config.yaml
norm: "layernorm"
positions: "rope"
qk_norm: false
attn_scale: 0.125
parallel_block: true
init_std_qkv: 0.0352
optimizer: "soap_variant"
lr_mult_qkv: 0.7
final_lr_fraction: 0.05
max_seq_len: 256
Each number is 128 + 32 x the weight over its row's rms, rounded and kept within 0 to 255. Layers, rows and columns count from 0. Numbers have three digits each. The size before them is the row's rms in percent of the matrix's.

# v: layer 2 attention value, 256x256, rms 0.141, rows 69-93, columns 128-255
# o: layer 2 attention output (transposed), 256x256, rms 0.18, rows 69-92, columns 128-255
v69 098:192118104175210074135113148120101136059082110138145170109195055126134092177111149140074094188100119123124109087076122102160144137120140109113123058146164125159115119210076143139140159164123117165100148147109110107166154186161117122199072145136117110139158088113076137189144119135153150113172181146169117103145156139127153131134106106120113104196132165127072158153149146103115118057057
o69 096:153133125156137122126135062114115114107212116121113139148070087130212146133124115109101138118106120123147130218120103152079145126152116188167136092156113086110161121156121143181215131122103081181141077097180151158086135087094120066070171093132097155102117094126101126164153149124068087134128135086084150155101162165157104160130142128137125173146144106207127138186114112117107179192168
v70 106:149158133162112147138143139202127149093123131159128163125093125117160135132053163151109085075205075109089186178070080069100135101096161115126076156133084119163172106097141065102094163133131165162191142068096170104071177144167109123115130084122095182142135176109181084080159121133241119097173115154134154079127107072133114138105111163192176130182131159143139101106125082125127116151115
o70 100:141120145116174181100108153144219172157134127094157095149082111078144149116161144136137136091071190197111095150153092164137124120158130076109098101160151111130117093110114099149208076084174157153143122156139112191136143100072132179064177136156190136181137120149098099149073164116091094115145181162154162147125127124108155109099114116129148213142169112079093110084140182127075135134121
v71 100:132153107155161131102116100160164101095076128131130130178083085133103126125122139151138143100162079135149121138166140222105104104106134204054147125130151129116139145159121103090107099151169115098139109176093138161097199149088122108129170070117139127126098161186100186172139124134109152165205139100098136149133167085103166102116149079125086163109091165110103088073142087130185134169132
o71 098:176147137119121118154149115148164091126159101127122120148179123127202157139141131150127153154061151155149140047166125090133142147166189124228083129116110158143111113090121144143184173133073138114158097141116046116133186155099110143137145101151121117094233064136093175138187143145140187137116155137115040142170135132191182070131160097113082108094136147094150174163167101101173150137110
v72 093:103131143127079095110187076179089110140046141171149169119085149172118159110128091105112171096124150087111120126132133098194128107192101108159100102141100160124129146075126212126147119146120086103147124153125115054077148179133125066138131159111140123200019071182093106132178117121124098109135106163124159126195106133169112082116152104152148130169129192098092075100141138056109155116079
o72 095:100058107174090138155143161097200147131178121122145076083113153086171105122169107122122044147128094150198143184096086155072129064125115129141109171104103172114196117172067097125186097112155103108101146093178132106143127123067150145141203154139130196128174104109119074106123140150080106175189129184061105153124166199121152112081137148138150154160136106123175135141152140138123173140159
v73 098:109140077090066189139154116128102142140146158050172171166167116196193091100161117142097148118145138136150104098149180127120160118133109126097100144112105065055107164134194159122141156135091123085124159081123149118145138112103160115116152154125162144090118146139093125088076105173153145181162069116212184121163124156129122104063168188112111105127171058123117164141091122177138135077105
o73 096:080151142155130127111134123136157102104116131149131110098123156084134182126136139122169143104143070156169139115131105192163174069082129138167115087210114198101149167097109130123113143071137166117103087144102147135116115101152125080189126115143138156145129126182135108147170084088137178104119065114099131169141117127124164122095117094117190165132142175126153128119164130132108030152078
v74 094:116122118120116099119126118052122185157088048149096108123118154167155089147128100118115140145100141117176145154173171144122136096100149112172080181157112105089103188113083131070116101168137124161103150134187056106074150067087138113160083106143086124084164182132117104177099201072146093156195122130135170089138135160100133095122107060081090078157137143089139130144097065141063105110130
o74 091:111116096192158155132163141133121107140087159173128134138176083164205093081097097134175089054170142093110141131152095089117127151172111178085137087161130100119171084135131143124107149123159155096126135100118136154170135151137121130112104123135149109108069125149129148126129099153099157157161129145093148124112142090171149123119113096070085160163138062214097107111159101133053153119163
v75 096:125142164107095178180153111137130107140077104144090134087138121108079078101104133075147108150154150075093117124106132211163111132102163110099139112121120092110120127193087136155178116124211133157158167172174140113179122183128150080089162156107158160114107052104094085127130147152129115140140140171095175151121092121174152116162156131202096107090118106114108091145090125117092114141078
o75 093:157090125122112091118111115167134139194158098186076105106151126154102092207102132122136120094103138034130121124105153134116148135067157140108085090089104153161140187201139142120157102162116155058120097150073117106139116133128123174199135142166136073165125178173137152164079097162138189112085080100160182144118101098146124051199184151131168152144180068095101091144106118098131113107118
v76 096:095170081104131101130158132107060123127117076117140126110106144060122078131106130131157165101077136102136082143119163078132091118162118094154150098136144157126104185094176137121186185104118186160119099127102127155098135094107164073146133138160086181065132157158077082111141097106078098151124130112179140138147109136195040166045159132071170108196114099131163136061092157139129145181143
o76 097:109120137179139107094097165162095077142072078055134050118109190107123134130108079146091132148139110150096089086136167143153135158152158166071145130127079124089080123063089107131150105095095159128129156183164147114125162176072109136123172147087150076170132094106123062104142198136180119103123123157099088111076144081113147152117144112160110134112115161158152063084139146117113154093164
v77 096:134187158152097178145099135145133128124135069098134127089149089106081165086144101091191035144133125117085117103169170161141155140136133167165141149111114130114141114162131203108116116149171112110131130173098163093153144086124191126088158132186145113145103092158135157123120100113120157107109093166143153128135129109152113166113070105073069168120143111197106145176121159134161139124132
o77 100:164142149111161120091175120141151081143166149125058104140107121156139121101135148130117155147115127112116147126188144116148149136173130172115120110164082094133159167161125131174091141160097133128148041120093168104162125158121126144131093124141150095096149140149126089124116142150189142105125170145141155137174125077109128081088114130120156107150067125136162139154129181146126080213009
v78 101:079114140117024131199138095166129161183150138121154228218131082067112167147126081156109127144126088091137146145110014075098133156133176076120105065110108170128153107185118154108119161102083116183143162122122159135112161166150098122129128165153131124170123192109103154179102169118071130141104063156164151165161122110119106152167134119133077181130078114144093149115138141061109119092102
o78 103:132120175184165139078098147123105177094107138086092126124118166131077094115109092130060099167147130137110128156129157137055131122098087089125120138102130133195139057158137034148129168147133125175178117133086125056154169110145149141151116106084088104096113094221128167114148119074155080086129115094044173125190111136165152129097142178134214130139114103106165124138132086131113127162142
v79 094:175138127154142144107059155155110151115138052146151103138121141113209068194097146089087150102166177071168124133109172055131140128105176094166137124054142166049037069099101085194036170187151116128151161119164130157163138139175122099144172192144152129141135130153115103107146112126156119094121127125139086141092130079172113136142124140169125124150125126100142106135095157144188105198136
o79 100:150096111174105151139083084107153140152148125034093141074099134141116040221121149070132105098108131203145160119154116119115100081159070108154119176117142166099089101099123142112166101098165162134111120146128145092067136107135077136140079125119153117155138145119124113074092144185150171153115113128197138117138156104154126061085142137128179147157164099116111131134100127115143097119154
v80 101:097146160103136073184119123091118182183128132110112113121110094138110116181126148216106188130154152125128166124071133171134196117110146135108172111070091119130133143098103101134138155149081098163146143123086136090166079127196111119063106128202110180127134116100094123095162089125182130096100122088134121137111159147128162126115111134110161143193140155174089119110129172100088165122085
o80 101:106102184088089183140127105109116129132084129143106112135126097114089162116101147103073138081150179193115130109101077153145168093111152102105132134154152129145167091140183144086109153141147123160119088092117059156075102086125125118166105111098158132142111112097127104184145166082044128157160168136093151102127151121134104084104171127123160182118072123105115169104178095139130133156161
v81 095:148096101120154163128107116168138121119109153066145146135121103112114093152083182080173106075163122161166093179176144097110131097098151057116075149143112089103150120129148208110084148130054152122161109094169101164168093100126102135070187132157097172199126102133139151145151173118162117132112161138088105064185102161124114154195131148101103171098131133090217078142170126130141162139112
o81 098:190119103136177142116109121107072135069155119143188096088117126114137163075135158137090092110095171106086175138081106146140073176110133159159161189178117195151129136098098103131100105108101113142135103159135130171131115124124150162185131126102201090132162132126100121186089102167122127115172104149168140171136086169054095132137104112140163154167163135104089162172173101196086146109077
v82 089:122139117097072109053129173115102173126131141096113130155199133119152079166152145130113134134135123089144107107080126064127076112128112104163147176104151147121083124118138097061153107140131131135150161168123125117140122162139102045102129127165166082134078106129137173126200135162156098147185125181114073099149131112142173078157154148058176068136126132188108123131126101087129170121135
o82 092:148112135133149138072188097066155171165133141085128116103150216145173182141086117107148109151157181101148117131102131110178167092146197113099111207141094122151170159142172244158126143066118135109128169104156115171127130093167113078076118124123157097127134144104109209167158165110070159108149114137107144091115137187067201232132114130155157082129157092129111132101146153125109145134090
v83 098:152046144118199131189164101072146108176130128166110143128061121105103115141148109149097082123093146088130082101155140101109127079095138111093097042111179103219103132129138171163113089093100123201144141180165150135135103123120116129123137160127122125115145071112138114119090112147130057109109072129108105119188094234121121133103117124098085132129162114107129137087154132118172143154120
o83 100:096156116112161140121094161121095072138161114153096137104156147114130142150126153094087087057132107089127136169080124165136122141128144052109137163112080159158142128138097096094173152134148097166125074067140192099153152142113116132168064109057150123135111118135125082155113091136142091110152133030162149096176140114144159116201142141107138156087083169155140153208093162169111171136159
v84 100:141088115032124071106131085157137122090151069145126142085106166117107172159137102129064158157130165118149150118115146114196131115080237151116105098084064155160091162133149139162123141154116152179082112202146150166075154162105120127079093126169112167094081144115091104117093121136104148158126181196072115147141124198049150149128149114187047048161142173121119117144208137123072134108119
o84 099:115090083126098075146113148103185106137090152093117118144149142163163166074152170110096146072145087161117130108161130121119153089118120071066157123111150137099150087170134155139166151164070190122127085102098136138116150111107158126138146119083135139130107131145169142159111187115114127168159094072151153154121118151102138063146158113127136130046127176084133161150150106180167154150165
v85 092:128170114147149165134174184154121167139178096136163102144123152092085105071102157156078145150134101127137161120150135116067096130091100120132121155115113127133168075077105120163113152183067147105102105139185119153107143214159133153150078062126105117124085101116152060090181150111123147122087149072147101162141127100088150116094141077084124140136120157181172154158103103156167124168097
o85 097:128123083101097128117129119126173096149041132110104210110075129148101100082155110073167139119105152164089115167138124097200086154148066125194113163115127124113085118128157141125110091122066087157119104112122177077129175121134103133057142161093179156081108148123095059147149106122101096060136173138144156132158178152147169148129126085091138113142120099111111137120123163129100171077161
v86 101:158092103108125140126084129077115120105191088100121130131111158121090115122114113153143088124153095125131186154139137051102087156130145091102128169091168109081033145042084134150111142182094130123160122123065179076147123138147168084100137179104121062138108099108108146113152156194146074117122060120114100088115097086122115065141150112046109178176167080129138141150069155148123139162109
o86 103:136128203114116098130143092126100091112101132087140123135123190145121126155180131112160146108140072145109109078068156067127132116136118136098110114158088136114130125164134087181102131051156090122017058080110165168067151133146105129116100138189155149116118133101114151158129092104123186147065172119120207151129134090123136105123168108152159141183076123100121149105098115162127114098121
v87 097:116086154139110156097149136124138117147090121146161131100072151174141092114161136180175111129102131133109101068114124126139121144111099139067108130130108143142097090122097194188125088164127070124095210147123223141081140129103096115104142129091092111104118124115147159132111124134145153117061137100129134139176165171118110154076150177177120102094104140092119146089089168182132153104149
o87 098:150119146114072095097114172128156082134155097141100123104114152124122206156093116147155210134141134186132101150115131136161162130085133093114161147082158143171146121140120135138151111130108150195155148198067152109132125166140145138159112095092123134153104174155141108131099082119137121124169092092114107128096108127073170081111140160091111159152090153126161121191071120144105172127103
v88 090:100139104182088124129114111129135176075129116129061174097118188086170148126136097038161124136124103131108101155088068159115095125143133114144102150140088079083137097154105151175081094100103095087144170052105132163142187121128117155106115108157062120099182159179118149082125096182124073097129130112097107117186078132156117162151152087138075155132120116149161170189121199126128182108171
o88 095:198132123160170108117084159154102136113097132149135133198163140145139094140139160166189173060124098133053184166095121174133182148164089207094061138118081139107112137114119133181139034108154183145153072118166116085155129108065142111126096117215113111067164125119167070113083099123111097137160178187105171203040105093087135131121125157121111113098128113120167105132160216120129036165115
v89 095:061187097136099049116141141116151135153167155146094119118171127095157104185088097116095071106128162163137151168139105105163178084148146142121119124082118134088067106115130071099132108159181110129123144093089127112144145120126101170120104168115164108191170181146166095118074107104114167143100192137176150105108075166169139124132133194152147131135137117147134124097167173125182130073136
o89 097:176130130088085120139134136162152168127125107084080141161137173105104147139157155144139139123103096131115122113111125201078128100154134131085222131121158131131108161079109106065096150117072149112201158128170088127134142154107084128113155112145174182131124141117089139132158172086138152131084091125166112188146110101166171089140087099073091106111077129135191064103148084100143096171113
v90 108:148120157131143141210125134130151110136158097140132197117119094175107103115119138052099191145147059097134149105084110157141072163107122119093143164098135158070142135142098188127203147115143086106144099111155142122124104093127189114218095156095103119168076109186112137131147161099134110149143133170172060108100117193142190120151175069133141075136097101134094102079119107093091104143200
o90 105:186122150080113108146169100137132105114149179135167096135087084156110116047142094125140099123077137128141059134112123131105158141123074134168112113111135143139134151140157107138181091123153161093129116159212112111120068146108096122169102135131119075101152131072158148173106050139166095163074162094144157105162141105107080110101125139181146156093229130150125123202097120157095058110148
v91 093:087166221063110160159159135113171161113139189143126121133086115071163181114140166176192123172136137148111117161106081099131109141118130147120118123163127105118117102142086174134098106177132111114136109105158075172051174155089083154137126135077121152097179145140143084074074173114112138158170183142122172130144211160044102146090081141124105133107127137095130117144168123124143171127122
o91 096:120139145095180127093082128135152185094102085158132081060177133187111146168117194166131093123065070131162062153125133113106179124139100148111108120126136088120129103132177139116115097190132152130109121140109113186149055123202143092115112067114089082116105184149106106071106175127082130101136144136098116106169146101094152139107120056162110073151131095119187153133086063137169142127162
v92 100:111123149113130113132103066143122161142087098157165094087074181098112147041137097137105129159114160134109118110192157096088155131121095149105172145119086107112132107134139137105110102139048143138132094085132115144183196062126123139181170193103127142096105202168117192160156140168186093122153102125185086143113078159132116145125164093113127116085149101170116104124150142139137123168117
o92 099:158110086120118099043153135098116128148122121100137129127123142147142184155107111141130127128171072079112181147081107033120078121136111099113104123127080113132126151116107125156079210133133090168120093085136187109104085087000145125143157174077123107083169139146106124150093164122123126129163090115108066120108112140148129120153098123084144153167102111057135137101110149161140089107104
v93 095:084168148109136116181111122145130089101105095177164186104095146133154089093097118093089109056095203106110082153138152068124181140059126122134117137141141136105143096154137157112139149130108142159146108124140149130105126107110156115094150151133137148145134080137096156131151167204088098149150096118165078106057060111090166153127132139166152102187126127148205121174176164099140140171135